Weights of a small GPT-style language model, trained from scratch on English Wikipedia: 115M tokens, 14087 steps.
Each number is 128 + 24 x the weight over its row's rms, rounded and kept within 0 to 255. Layers, rows and columns count from 0. Numbers have three digits each. The size before them is the row's rms in percent of the matrix's.

# gate: layer 3 MLP gate, 576x224, rms 0.0613, rows 502-520, columns 112-223
# up: layer 3 MLP up, 576x224, rms 0.0613, rows 502-520, columns 112-223
# down: layer 3 MLP down (transposed), 576x224, rms 0.0612, rows 502-519, columns 112-223
gate502 106:143124116109144177155135109145133083140138178106136150095091092097109111099101094118121142115104147134171138125104150120088147112124121173123132136123146133139133130129116104118147156140085121176114145125137170152135148161097105121105140146109211142088117105137105126115086118136134090090106119166113140080089166118108125138101151134082
up502 106:130103104159127146120128086100108152142102123125099117087089149129138124121157131088129167110109132110148154096155150119102156124123140135117141123125159138111156151089111168113097138095105134131130087116129117141124115153134117149127130132131103154098099083114154152152126117140099129098084081126045105138153105148117178109154159121128
down502 106:120148095138115137091137129105135111103131131108101134140140135153116123145060111147124160105147143126144118119079128109160136105140120116150130135146098117192116182127118165103112113137122102137132082116139126116183130107112083164104115148136136145130116102137146118092107170083139095109097153169124148150125168145078116133157131101101
gate503 106:168120140075176083164113082065179135121134111127101091147132142115125147138147114121142120130123145094126141073108178135106099090140137119147167153101091116153062093119144090137141117096153186101148151105146118132082133119103115097138112159116166102143090162131112101097105138121149146164104113139106137152120139129096170152144152144097
up503 108:141136123157150117179121125125104085137140116168158119124154096164160075124174117172094190151164117131154146106132146143104102110125098162103145130153091127142115136136158126158116108128156093122141094068100153099114145141121130093116116155164141081126118139122157107072153119102142163129103089145141148122083148121129138138117176117104
down503 103:107140128109139112124156176108130117108156078163103133154082147135118144138165147121103145116115058126124169076138122144152091117093121146128103109130110086156114137145160179114140133134117102111138095087118134111125150125069145132153146137173101119102173149133170119089145125112109114130142149167127123126122080090131176143129123135127
gate504 103:105121115114106151154142143121135095108161162151084090152158134133176135141101128130122120139159119147132156152089131133122148115086129136107143144129155109107092121144106106132128136106134144127195141116163083159139139122132156128151124142114168131128106118143155117119119124074140144144155140135146083124114139127136086139146133136159
up504 098:128075134136114142105102123163122165130133178124127109141134114111129181105114098114156179111122162122115111160146120156129111118117156127154156124144145111098158168141120111157148115144101106159110064178075118131194111091132123184125138141151101132108118139124120097168125130101147140153093142130134121121127159130147109115146113145132
down504 099:154122133110138129148136149139135147110114178128119128103110105117154133095139127139123123173149098180114164152142118169114073155112098155170144146048140129124150141112157142098102117096157154106158102109076146096109126149121142133132130127093160136184129093089099116144106118119119152092120144121102134142124168131108143171084137152204
gate505 097:163127074118131120145131127134103124142143151134163074144141112117099121117147120103117096158129112137070105150132143171154097166149147119174151159123140140112123129154182136160136139133124183142168149138120070159123132103155090149144143118122163121133141129085108129127086138107115136127118139093103130104148090105162105120082147102146
up505 100:150122130115132164125081113118166132106114101108152191146152152161110129139122137148114108120161092127150104167174157083151095101142141130128110140125103149095105116152156077097089099093151137148120126124149150079118101094095095126114162104114165150131096093117169121079160147088156117148101153108128153126140121132143167129140126133122
down505 098:114133122140171126106141150157108108121107151095124142120134135128108147101093162118147131136163148173129130131109123177170109106123110152156191125136178144096127148105174135153119167123159173159129106125168134135111105166132098148160122148115116161143126106158175146132127103163149133144134078159144077083167110149106088165135152155122
gate506 095:111154124126072165144093151098152121106108098128103113134117108109143094106135136145143155133113151112161132149125174101125138107150117142095103124148155112143136129086090124108157123098127126101196120136118148176177133100122142122159094100097144137143104146098134106101138124132158109150127120093138113078097152072109131143168070075117
up506 097:158095103120113141111140123118109150107206122127127141133152173139093159118140118149141177091107140150116123088137146127119148139165197179121091107110101170129139081119122128110100145109096150135101142112151115093122141119124116117134168129083154157130152171138143151091127140164129154130126141154130165070149144142167118093136135127124
down506 097:141138138091160144138135139111088139143128146159104118127096090129111093128085122170152131107087119135180139153090138116163127089126139079130138160133147134118144137151139110128108103139138130142115113178123149100093164158140153131083160121137137133123138119131148097118125142104120094144120108129114093142111122162136148149119145179097
gate507 107:109138157098119170126126131116128138128103085173128111099138073117166143105126112160124112123154101114121117121102123168108155134084096119118140112124111137111145129160176153116119171127115151092172122136140150140134146087124181072094102154147163122102124152153133136108117097147132114124200115123144114114124125123125113122134078102145
up507 104:118125138147146152170133114151176146091098121136098163162104140133125111083136109108118133088176102151096114129139164106147121127108082157165138108131152150143134077153089144130161144105120133120099123062175173097136162144135150137101160176128160118113133131140120120116071172122134167148107085080131124095139106094100142157097147118122
down507 105:198126179137111154108146085162153153092152124073135094147140119133142190149112120150145098129147158122139150092116147097129191113139090121155135149110119092122166100166164133116104131140112128124147143140148127114112119150128156096122135109140140114132144123167142111104139155135132097173150098118143121103141085130158148119106111149114
gate508 092:096124109097167126152168162134111161173097151099122162103116133128117072097147095164114125153121103111139116115117098127086144131150117108122121137120154131136109172164120148110083125149132103146130142107081157153101091132102118133119083100138155138136116119101150174109103085146092141150182152116147125164146165154189130137107112152150
up508 095:162125122110142106113110123154130140089133122101127107115147109108147111117110149105205141152164139102109096130119133121140119170112133167140129172099104143138072098126130091144112173115091095127121128170100102105138152110121112096123139160118146138139131095134132131137087090101151124134139162134122156145140087118156106117111148101125
down508 097:080134118148113153075124136143125086112114162149143173147130110140106117149157138135123167160074137098128133153130121112134116146115098137118145140181141157124108143144126108131104139157149095139117140144146136155091165138090137089140102123097078086103131143095096068171138132169141130122096130126135134122124126134171150098165141144129
gate509 099:148144117106120160138119113081153141146132148110127134095106144163184151133152125155145130101097144137114114117118156168113125131107140119182155091123108146137094117152151123165131145132120168150185132087150120104091136112118118128144134123113162121105079097106112097072158112111111117108129143114155142076127154155171111132111156112092
up509 097:116123135112102109118149138155118117132176126139107143165128147110121113121099155139130135109146132149146091131110177089126140129150128146142106147110138162183096093119112137143159123088097175129137123110134123146133112154113150118126132123119099122157107173183143182126153132151176105169154110175109157144148143129087127110081100101147
down509 098:127111110123173147097186101117120083150128132167133208132118136074090137142138148139184102143134161149145129099101149113116113115129109108130147161106121111125127136105109146126125124132123132122127133140123115149112120127109125169168103138157113113123105142101102181129148171139159151134137131143131079097133126134129098139141107178143
gate510 095:162177138119116081092147149127156124131111084110138095136110158125131154091152065134095110139141087138143134147105128121112178119097170110142125148115128088169117170140154121147133113125136135083117130123149110140148134140142114188104131120156125123158119141148142120110102138107156091117114135098151158146154168119112117126105121148093
up510 100:101129149073101152131107151118131163131146117136132133092123131079097117146140134100180128101131101153132166110144106105152122150101160120120101101139127129098092151162138181137080150139105114138131131161127103125071138142106102141130089175098121112113118128131152141094143135134095106166127122115133074164152095103125080101089106153132
down510 099:168108067113132147121141150137140127100136121098096144138113138123134130131133083131132110146137129121131155117133130100130091099101133141129171076085129136173128141160114131146109085099093124124114102098103136093136122115165076146146151141142112104101117109169138143118062114112157125126175142126183126162142135187176110143073116158121
gate511 102:130135102153144117159125111119135129116112135115108155076088130113073129101135163143151134125104142149155133128120175095103120111126123155153128102119128121154085108125152111140130082077088146125159137094152120129141122123127140128147152151121166120162138109138151145122132166154141127138169121157117130133085143116134119133131114124152
up511 099:153167138118145119104117113156144151094127103104133157091106105128133115124135173119101118131153158147120126135101149132144167151157101167101116142140145120121119134151126088099098128110114121148129157145095173183194126132099135142110159122131114086128124166148137120156171119145159091191096087137124137112068172121130147158106129123092
down511 101:130141098132076107111163150085136142132133145151120112130127080106173158109142105128158131133129165073118069125165122151136126154148142096101154142201100100114138147140158107111135103078125108122083127100093104118137112106169125102112133114144127089091132132097102119121117159123096166114174088106139109141089138134152122116126095122125
gate512 098:132122133131151129126122116114147180161120142121128109094134103105125119184126097134153143135162138154146151128149130131124096101161159161119107090121134143153108124124148156165148112118061121118103128148146099136123089080123153106163146080123128097170134112091152118101091124145107147145129140137122136115087124097132112133109122082115
up512 099:159156125078125093114072131159150133109126126144155166094167103158168136136127094112136102120135114121128141161146100081159129129100094099174100145147112126095103117114114138122128117144127101141113137161105166128118106122142112105120119118096129114182113114161091144121126136088139131160157156142145179140102138167119093188127139121100
down512 101:123137120160135113122162191086131106115143157128141109123109157192136107145155124134152114110105095166156134091148111129110146095139098087126094131153127123087104153116187107133117152142162126112137143176143143143077142136127140164130133102155147156118098116078135165138092171090090159085110130128169135080108129133130090135109156126107
gate513 095:116106150119140140158164114160091154131116117150108116085131158144105116134113123124146101108149125155136109136139172123123131143111081121172147125112130148130105138125107118142138075143148090128132120127122124089064158116122114076106122145144165151112122170118114184135157169141125129120134150166169105145145143141101176117143203109173
up513 097:157115082129091163157110131153134119135123124153102127139118090138100139138160143084172121107157112118093131115130142097120136100118139130138119131135151157162097117110155082117137106093118081097136130097113120143103143133176111134097090127103097118134145143031136091153125099136115146169129123196176126137122147153143142110141118148146
down513 097:099104151173179112103141135078129154155171157170161107141149126150140137123102138160108132144124089123108106161126148108102154134127139094129108105136119094112159119125135165128103136091163137147148117160136148095142120107107161155105156108087114119151139159115130137160163122072141113141174127141166137086137126103146120121111139144165
gate514 102:133104123120119121155152109106137163165113103119134096098125121127131120147137135128137162110128155153148142130122153120143137113105094118118128116112119099173101095136190120137135125099169109162146162115120148125116105132119162134117150112154173069132119138143154156109173148145130157121114124094124143147104130111146109099141118131100
up514 095:104105145186135146153156094091090111128136076128165132159098145092113141170080111135120127127141159121117127161114112151152106128136127126166145119131147091129125067101143128090154114125149123115154153119143130125167107119139130079129125162119134126122121156153137101136149132097161114110140084139109084132100131171102128093141119104137
down514 096:137113146124138152109139146176111131135134126055119115149120122156151090127100113102077111143174151122140137108122098128140112112151142159153093103159115121134123101146138098131105119179122150143112155151125136110153144146126146125142139070096128060135142129156131116141148151091126160095122102125138105114109161173144113086137124165148
gate515 103:146129131144144167149176134104122095097083158160105123170151147159102092085126142142125131149154106096160134134118137161134167152081132118158120119097119130113101114154133180087108131068138131127105161142095130150158119118129100115089098149152121118137141144107119120132118119096162152122153103163139158172128161139155149097095171122110
up515 099:120153132149112110156143135104103133115135150120142104107139088117126145131137162126176130135134102108119178145121176081112113147102159184079160163136113139120151141146123145130129152116081128188132114137139127132140108098152122137096155112141163105126149127133135122147122128119101140158123110119112091128146087103158100111072128166103
down515 100:120114098147133153145162114143152108119127128101157119136112126113153107127138115159142153140111103113133164141146129165102147089103087126114078114142170135130160150099135090123146115146138127139117155161140120085105117136161126097119145121140134165122137131130132150128075157111088163109073143148130125121128154144134100169147098140084
gate516 103:165141149143124140141150142169118141091102142123109109134174140137106171106177128096110147150117109165162118126102155136111133082104097123157117140110085149149114116132150165120110151135104162138129121133155112123137133127133117104107127153121159158109130146124152142156158163164157120090151140126143129114148189139106101123116096141143
up516 104:163144145145117109144162149138168140117115143098096124101115138113153140163142126100173112180145150113117128130082174099128146155127158146130144163121122129118159128143163157149131126163096176141128155141115098129139137148126118154115163070107108110168140121123160098129151134112125095150114090123113134125090115090132076106093126166157
down516 103:140152108111151097135135136108130142115108098116133149085153149115135155130141145127129141120158128160118140121126102143123158130137162136160131161138145103109108111132086114149090130071136122140127106136107159132144091155128115129096158140147205106147131185100162130123068118142108137138142110115108109104157146107155154109107202117117
gate517 098:156135080149130156072134088155075128153143137105113154110122166117167143100116169101112129134133110123106135098126119147123109122133157118114172160133109110156146106148176099074108132155090164170118152181119154141111117125117130117156147123112120128148097104143110088144116107172115144125141118130150111093170166112121136157153115154116
up517 101:138150137130132137113140116142115114114117113140129118082153109170122103089088165102107080115127139118157093110153099106147065099133159166159138152124093124119109129143109124069144162101129100175124157109136134150128134119092083140145086084112147124141139128137096118152132137159111096117142157161085143142149105120087121148115147129144
down517 100:119124122105118159114163157098091136107099135140146144133135139138158125156105138134107130145131112086140106116121150106147155105116099135101143153215116143099109113124121155123129095180131097137139127114156074088188125102115159135123118130148075159151129129143137136117112132145133121143141105078093111110165154140061133109098152116116
gate518 110:120125106095143116137147144113124128169146139133153138117124102113110115089139094155127132125109109135147136113134151125171101119166106119124117071147119123141115129168166113122128084185131118110153112105108139156163121135114109144118142126112079118141112112128146155136111130140114097123124102145104162098128161130112130142112152106123
up518 111:101148099116147150110151152092159097113116116101147112131092119097142142121144096112109071145130115181090132093126192141138111166118095090160072099165112103116123131124146088117113105146150124106150115136123106155116143134090164147149112095114110112108154107092110162190136119170149116153134144122084151130119083151136082126092137120131
down518 107:140137124132163118133163115120170102113132131109130122149121117094153100150127150176135121174118121137139141095156165126129110150150130106163102155255168112137114109142160143156188108146083111113112155111133138105139131094159105157110109158115095159148134098096111168151095120128111146113136128140145147110132130098125120110098148093118
gate519 097:106138099103165151096136131131183106189101122159180129139146123107161115133155115107122147169132088179166142161103172121132082083137138151128116160112122114141154139107118121130144088096122137158116131147087115091109106082132117128159100120131110143101097133121141134124149162139124172147132112127135095088141169138159137123133126111123
up519 100:164159164111166153118142130153121112122104140129109113142090128121119158114119159125132140181125120154128097123085094090165160151138114105108172192097163106102152146173099117142147094118134146114113111120134158124161148110104091104143131138111128119135127109091100136159081121118158143120112120114099114135138159144143100134134138088124
down519 101:146080097134135118144177136162120139127132151127170140141160127137137086117141154162122157147094106101117117130159170156182146116128126125156135134165113118093150149135147112150123122165129121120162096095136127102138091102071142129119127118095110088109151124166113098159136134145154115144105161101111125109099189080099135105117119087090
gate520 103:086121129114174140106122118094147139138134124120132138106116137145100128088196088132134117144146163164087097089097166152142129108131149149148113161117142180098159127136119119130121112135132135090115155161168101152166156106104125174089146098139104149096107095136151148147143132165118078139132117117120124087101123146119142129091155116083
up520 105:152119141131117127168108138113132112131150143125110109065121134129098140139143143136142107122100157155101067141125110144117110119119138123102122112102111129092109075100110194086100117129125121116144157137163114109107136094140139130156119127103162140146127138161192108099140110145131143089152080158204108132116134130119108182161145141153